From a checkpoint of a small transformer trained on Wikipedia.
Architecture: LayerNorm before each block, learned positions, biases.
Each number is 128 + 24 x the weight over its row's rms, rounded and kept within 0 to 255. Layers, rows and columns count from 0. The size above them is the row's rms in percent of the matrix's.

# layer 3 MLP down (transposed), 1024x128, rms 0.124, rows 45-57, columns 0-127
size [ 72 107 103 102  89 103 103  98  92 102 103 102 122]
[[ 92 136 144 137 126 185 167  85 115 110  77 117 139 132 123 152 112 149  84 122 136 131 160 149 171  76 124 138 144 174  95  93 118 138 120 157 126 147 125 135 132 127 139 177 108 127 149 120 115 120 123 118 127 126 153 135 120 178 139 146 108 125 113 115 159 108 131  91 187 106 148 170 134 171  72 143 111 100 124 127 140 132 137 130 157 118 157 101 141 146 159 167 154 114  84 125 118  90 112 131 113 131 139 124 134 143 104  95 106 123 130  90 142 116 135  96 106 125 141 143 112 164 139 125  87 114  81 116]
 [131 127 115 133 129 122 124 159 158 119 123 173 153 129 107 123 163 119 156 142 118 139 158 141 113  83 116 124  99 151 134 134 115 115 138 130 189 139 118 137 148 143 169 159 124 131 114 165 124 120 147 156 125 122 122 163 152  91 124  96 124 153 119 135 141 130 162 120 126 115 108 139  91  89 105 106 162  93  77 107 155 161 104 134 150 162 146 112 123 112  70  94  76 117 119 141 157 116 127 129 147 124 181 123 113 129 110  86 138 137 115 132 141  70 134 131 123 164 103  74 129 184 125 141  97  89 144 113]
 [191 153  80 110 125 118 147 131 143 145 133  85 110 157  99  75 116  84 129 165 143 133  86 174 108 104  71 127 119 153  91 152 112 160 151 149 153  92  90  94 140 126 147 157 101 171 137 101 140 131 129 117 148 153 146 141 134  80 155 146 137 138 117 149 137 122 146 103 119 100 148 110 136 111 123 137 136 168 116 128  96 113 147 133 148 154 115 116 116 127  94  89 134 133 126 149 162 114 138 162  97 131 173  94 159 117 124 170 126 138 122 116 161 147 141 119 116 112 140 116 143  99 130 143  87 142 128 114]
 [171  90  95 149 122 141 160 142 127 150 146 101 148 134 147  99 129 115 115 149 154 138 128  97 135 104  87 182 134 139 137 185  94 139 112 105 112 130 109 129 102 104 113 202 144 122 114 119 125 124 157 124 171 151  98  97 110  88 112  85 134  97 144 175 115 175  76 111 160 142 108  87 124 120 117 140 177 145 137 144 125 110 134 125 107 116 104 128 113  98 149 157 125 138 137 153 123 123 153 145 129 123 140 105 113 109 153 126  89 133 114 119 112 102 116 132  84 141 146 122 173 160 107 111 131 149 134 160]
 [158 138 128  97 147 145  78 116 170  96 165 130 115 117 151 137 134 152 106 119  87 117 102 110 162 137 114 158 102 117 134 124 136  60 153 123 103 166 153 197 125 115 159 129  98 106  81 150 125 130 156  92 126 123 125 130 131 117 132 113 113 127 138 198 138 158 146 155 112 123 111 128 148 147 143 122 125 117 152 115 100 120 116  68 113 156 113 149 109 148 173  96 148 128 100  92 144 146 125 131 108 165 140 114 121 122 101 158 124 144 165 133 118 168 147 122 170 108 130 140 130 114  98 123 122 101 114  97]
 [139 118 134 168 199 141 115  74 163 102 133 118 125 139 109 116 123 128 117 123 150 126 134 116 161 127 156 159 138 125 128 161 139 137 108 124 142 150 172 102 119 136 133 123 126 103 117 114 128 151 122 155  73 121 131 139 125 127 139 133 119 175 123 123 112 118 104 124 157 121 123 123  79 157  65 139 153  95 145 120 119 128 144 133  99 117 116 106 103  55 161 173 115  94 116  95 143 131 138 140 116 168 135  84 125  58 139 142 120 153 143 144 113 111 144 129  97 188 138 104 151 138 138 164 151 120 137 118]
 [ 87 128 123 133  81 178 148 140 103 144 100  99 131 143 133 138 102 144 118 161 127 102 105 127  95 128 161 119 207 141 133 142 108 131 115 114 158 161 115 139 143 148 123 134 101 125 113 115  99 120 132  90 145 137 117  99 131 145 171 159  96 114 106 104 143 147 143 158 120 135 119 114 142 104  92  94 157 130 118 128 134 166 168 129 128  95 149 116 121  86 116 158 117 130 149 164  98 149 114 113  89 113 128 156 143 136  75 110 146 121 109 114 196 142 136 111 146 102 156 128 161 107 130  91 132 159 163  91]
 [ 97 183 101  86 107 143 132  69 113 122 145 188 114 105 134 160 136 141 112  96 148 110 163 119  93 128 140 148  92 104 121 112 137  69 144 103  93 147 139 172 155 146 134 146 110 161 145 183  90 124 162 106 146  78 135 120 118 114 155 162 108 128  98 136 154 126 145 141 151 141 134 133 137 128 126 124 140 115 123 102 142 166 147  93  98 124 115 150 124 100 114 143 147 110 113 121 114 116  85 141 132 169 130 177  86 136 129 121 164 135 133 120 134 109 158 108 167 123 139 131 126 164 128 110 103 126 125 106]
 [ 90 102  96 102 137 134 135 165  97 141 126 139 126 150 135  98 135 143 144 122 156  95 145 142 107 104 128 150 118 112 120 142 172 198 127 145 129 125 125  92 132 102 144 133 144 136  91 144 134 155  96 155 100 125 107 141 167 163 106 124 180 145 124  90 119 135 154 127 125 122 122 149 147 118 135 154 130 130  88 136 114 101  88 113 151 132 120 149 109  85  89 121 164 153 139 175 166 138 158  67 139 137 121 125 122 114  90  76 151 107 116 169 147 129  88 137 127  92 120 149 161 103 142 137  90 123 138 105]
 [142 145 125 149 149 107  98 108 118 138 155 138  62 112 111 126 181 104 120  97 128 117 136 135 140 154  93 160 141 120 115 145  84 117 117 107 119 133 145 121 140 130 159 107 112 156 136 104 135 124 156 110 115 133 105 132 136 115 114 128  85 136 121 116 149 124  98 174 160 129 104 110 124 107 130 171 151 131 127 104 151 116 129 113 102 146 127 163 148  99 109  90 126 133 137 181  85 121 122 157 112 109 176 211 168 127 169 124  91 111 124  85 163 110 131 138 107 113 117 148 143 159 163  95 105 156 116 147]
 [123 136 137 112 205 155 176 151 147 134 128 119 151 143 126 130 159 136 152 120 133 142 167 137 132 127 129 161 134 117 150  85 104 119 135 135 139 138  84 113 104 154 152 135 136 123 136 114 140 142 104 140 123 126 121 101 114 101 117 121 139 118 172 180  97 164 147 168 117 105 126 161 108  86  87  95 141 102 122 128 132  76 142 144 147 125  96 131 116 109 151 136 104 118 171 139 198 109 169 118  91 125 120 126 120  99 132 104 122 137 109 121 108 141  94 153 140 132 133 110  69 105 133  87  89  99 147 125]
 [115  91 120  94 191 149 132 140 150 138 147 159 146 109 108  83 143 155 131 131 107  88 126 137 130 109 148 119 112 167 103 123 128 160 107 124 131 140 132 146  85  83 144 136 127 138 155 115 142 112 130 121 117 127 120 148 144 103 221 137  86 155 119 137 164  95 122  84 112 117 132 114 124 123 148 143 143 136 118 153 104 134 136  68 144  87 127  75 121 126 153 103 153 153 123  98 155 139 147 158 137 136 158  89 110 131 104 129 135 152 136 119  86 161 163 105 112 118 129 111 151 106 112 129 174 132 146 114]
 [120 113 126 124 158  97 115 135 144 150 118 124 103 134 100 138 160 118 128 135 116 134 135 110  99 122 126 137 121 106 144 128 131 130 121 111 148 122 129 152 124 144 116 212 112 141  57 100  79 146 131 106 107 106 104 126 127 157 126  95 121 147 146 137 142  89 120 125 133 109 118 136 103 136 109  99 191 134  95 159 122 122 105 189 102 157 128 129  82 175 121 116 153 132 136 167 126 166 110 132 161 110  57 146 121 129 151 142 143 103 108 118 124 129 151 119 186 157 142 124 100 119 138 184 134 145 133 130]]
# layer 3 MLP up, 1024x128, rms 0.262, rows 46-57, columns 0-127
size [114  99 105  95 108  86  88  92 108 105 104 102]
[[144 139 113 127 109 117 123 137 121 131 151 107  57 123 121 136 128 156 149 133 112 145 126 129 152 158 132  98 143  95 120 134 143 137 141  97 113 163  72 146 138 116 148 107 151 115 170 139 147 124 140  88 124 106 118 118 103 141  97  99  97 115 116 153 112 149 111 127 138 127 145 142 174 139 166 153 111 171  76  98 119 106 142 153 149 104 106 104  86 129 190 147 133 132 124  95 165  79 112 105 152 145  90 127 129 107 172 126  84 143 121 109 136 121 131 131 127  90 186 125 120 135 167 149 147 151 102 159]
 [111  93 175 116 136 120 133 135  99  96 108 164 111 132 150 130 113 116 132  85 144 157 155 106 159 100 176 101 114 117 151 110 107 106 153 101  90 185 162 143 137 142 104 149 141  92 117 116 121 130 114 130 110 124 108 128 129 157 101 115  96 135 144 125 105 128  97 109 155 177 120 151 114 165 122 136 102  81 137  99 155 143 122 146 125  98 171 138 153 140 145 131 117 145 155 147 152 155 102  90 121 124 114 167 115 134 101  99 193 115 154 137  94 115 110 139 137 145 155 154 151 138 143  71 143 108 125 163]
 [150 115 116 125 164 161  82 109 128 131 171 104  89 114 141 125  93 108 155 147 139 103 100 168 125 103 173 111  96 128 150  89 155 106 110 152 157 120 116 103 142 110 128  54 141 123 125 155 121 153 134 151 112 135 171 146 148 139 117 139 125 160 131 125 104  91 141 167  90 152 141 167 113 169 120  92 127 111 114 108 113 158 156 119 167  94 128 144  97 156 106 117 114 135  94  95 102 154 100 127 134 162 114 111 140 132 143 133 123 138 155 165 154 148 155 125 134 129 117 184 128 110  97 102 108 112 117 134]
 [123  93 123 157 123 156 161 148 137 128 110 103 119 119 121 116  71 136 128 143 117  98 118 105 102 158 135 110 130  90 106 139 151 129 135 113 125 110 131 154 139 143 143 112 159 122 120 165 145 146 107 127 115 118 145  87 111 132 119 120 101 112 122 106  96 170 148 160  81 111 126 126  91 146  97 143 165 120  85 133 106 144  82 133 138 114 159 137 165 117 116  95 112 118 119 156 132 143 191 138 146  97 158  96 195 115 130 156 114 138 166 155 153 117 150 130 115 158  96 118 161  61 127 142 173 131 153 126]
 [146 144 147  82  95 112  72 144  96 136 175 133 141 143 123  90 147 123 130 125 133 157 151  93  99 111 126  84 125 141 158 148  69 100 153 122 126 148  99 158 112 140 146 123 112 114 143 109 150 105 118 100 132 120 100 135 148 124 148 175 147 103 123 165 115 143 151 124 113 104 150 153 153 121 165  95  84 140 155 155 149 149 119 107 139 138 146 142 173 152 139 108 142 150 124 122 159 113 123 101 135 127 102 191 102 160 149 100 144 154 140 138 118 121 124 166 120  97 119 124 116 127 109  72  83 116  93 121]
 [179 117 131 123 158 138  81 105 125  95 171 150 131 127 148 133 160 110 141 118  96 156 109 119 131 142 108 115  80 108 128 136 141 124 136 158  90 106 122 139 117 115 128 125 116 128 133 126 183 146 131 170 104 126 140 158 120  85 116 127 188 137 155 134 136  87  99 108 131 152 147 158 116 171 168 133 109 140 107 154 127 120 105  86 148 164 106 119 136 171  99  91 101 100 138 112 156 154 127 132 159 134 123 139 125 111 159 163 104 130 119 133  45 126 146 118 152 146 116 115 139 106  98  84 128 128 103 139]
 [117 179 111 166 134 124  77 124 128 107 145 130 104 139 123 151 115 110 109  87 107 148 115 103 107 124 172 135 125 129 127 102 130 136 146 142 126 126 146 113 109 119 138 150 125 127 137 144 142 101 156 131 101 154 118 124 137 123 109 129 144 128 141 135 175 119 108 161 132 150 135 125  95 162 118 120 173 125 115 143 150 173 158 104 124 136 138 125 117 112 174 127 105 106 189 109 111 100 123 155 134 166  71 131  75 167 137 117 149 176 140  89 166  61 125 169 155 125  86  94 101  88 142 137 142 130 133 140]
 [135 124 127 121 114  99  78  82 158  96 143 149 129 121 114 124 166 165 145 170 144 126 102 182  96 126  87 113 137 131 140 145  86 131 133  97 110 136 130 113 121 118  85 140 134 147  96 133 140 166 108 131 122 124 122 153 187 148 132  99 127  96 168 136 151  89 143  88 112 173 145 100 135 127 117 149 121 137 133 124 122 138 130 161 142 156 146 163 158  94 128 179 118  82 131 137 113 108 108 148 116 133 128 105 101 140 171  99  82 152 101 128 125 153 156 167 162 109 115  88 128 131 143 140 132 145 134 156]
 [115 114 159 116 125 138 168 164 130 117 139 150 139 141  91 151 118 168 137 162 118 142 165 117 120 150 147 136 153 122  94 143 153  83 133 154 123 129 116 107 114 175  70 157 145 112 139 128  88  99 120 111 146  92 155  81 145 143 119 134 136 122 114 122 151 153 151 119  67 152 135  64 145 115 165 115 157  99 125 114 112 123 129 173 161  89 149 142 114 126 135  79 102 105 113 122 122 170 149 118 131 148  94 101 131 135 104 135 139 161 136 112 137 137 101 113 144 145 123  88 128  62 130 144 154 126 128 123]
 [167 126 119 149 135 152 109 127 129 103 149 154 134 153  64 181 155 128 129 162 180 108  90 144 124 157 116 175 123 124 151  70 102  87 106 120 122 164 132 108 130 125 135 117 110 147 180  89 117 165 124 155 101 145 104  75 148 118 141  89  85 113 122 108 132 108 169 120 105 129 100 129 157 138 124 129 124 101  62 158  96 136 126  84 155 116 124 158 129 129 101 125 141  97 152 142 131 117 173 128 136 119 144 116 160 117 135 143 110 147 125 121 129 122 164 149 131 123 120 121 135 122 129 130 157 114 128 151]
 [147 175 154 114  97  96 110 108 122 137 153 119  69 169 145 141 156 112 135 126 154 139 138 127 119 126 125 149  86  75 173 108 124 164 114 139 149 143 124  86 142 135 122 113  80 123 129  95 145 112 100 152 156 160 116 123 127 163 128 187 160 107 136 131 127 102 138 119 155 167 153 135 161 117 151 101  98 129 137 105 141 156 142 167 111  86 113 130 112 130 169 152  99  89  90 123 159 134 118 127  85 135 105 154  95 123 133 152 134 157 137 126 138  97 107 163 139 110 163 143 147 112 118 112  98 143 112 108]
 [101 101 135 116 102 141 100 126 147 131 126 141 114  99 133 137 127 119 130 100  94 140 139 128 152 132 144 107 140  75 121 147 126 149 137 128 123 129 169 122 110 133 141 111 108 115 198 124 108 117 173 135 118 183 140 171 133 129 137 149 113  93  57 116 148  92 155  79 129 136 116 127 126 113 131 130 109 121 124  88 175 124 143 161 135 143 135  89 133  99 182 103 133 140 177 116 123  93 167 118 123 105 129  74 129 139 101 149 152 150 125  82 112 107 100 132 128 126 180 141 130 123 165  89 129 136 145 141]]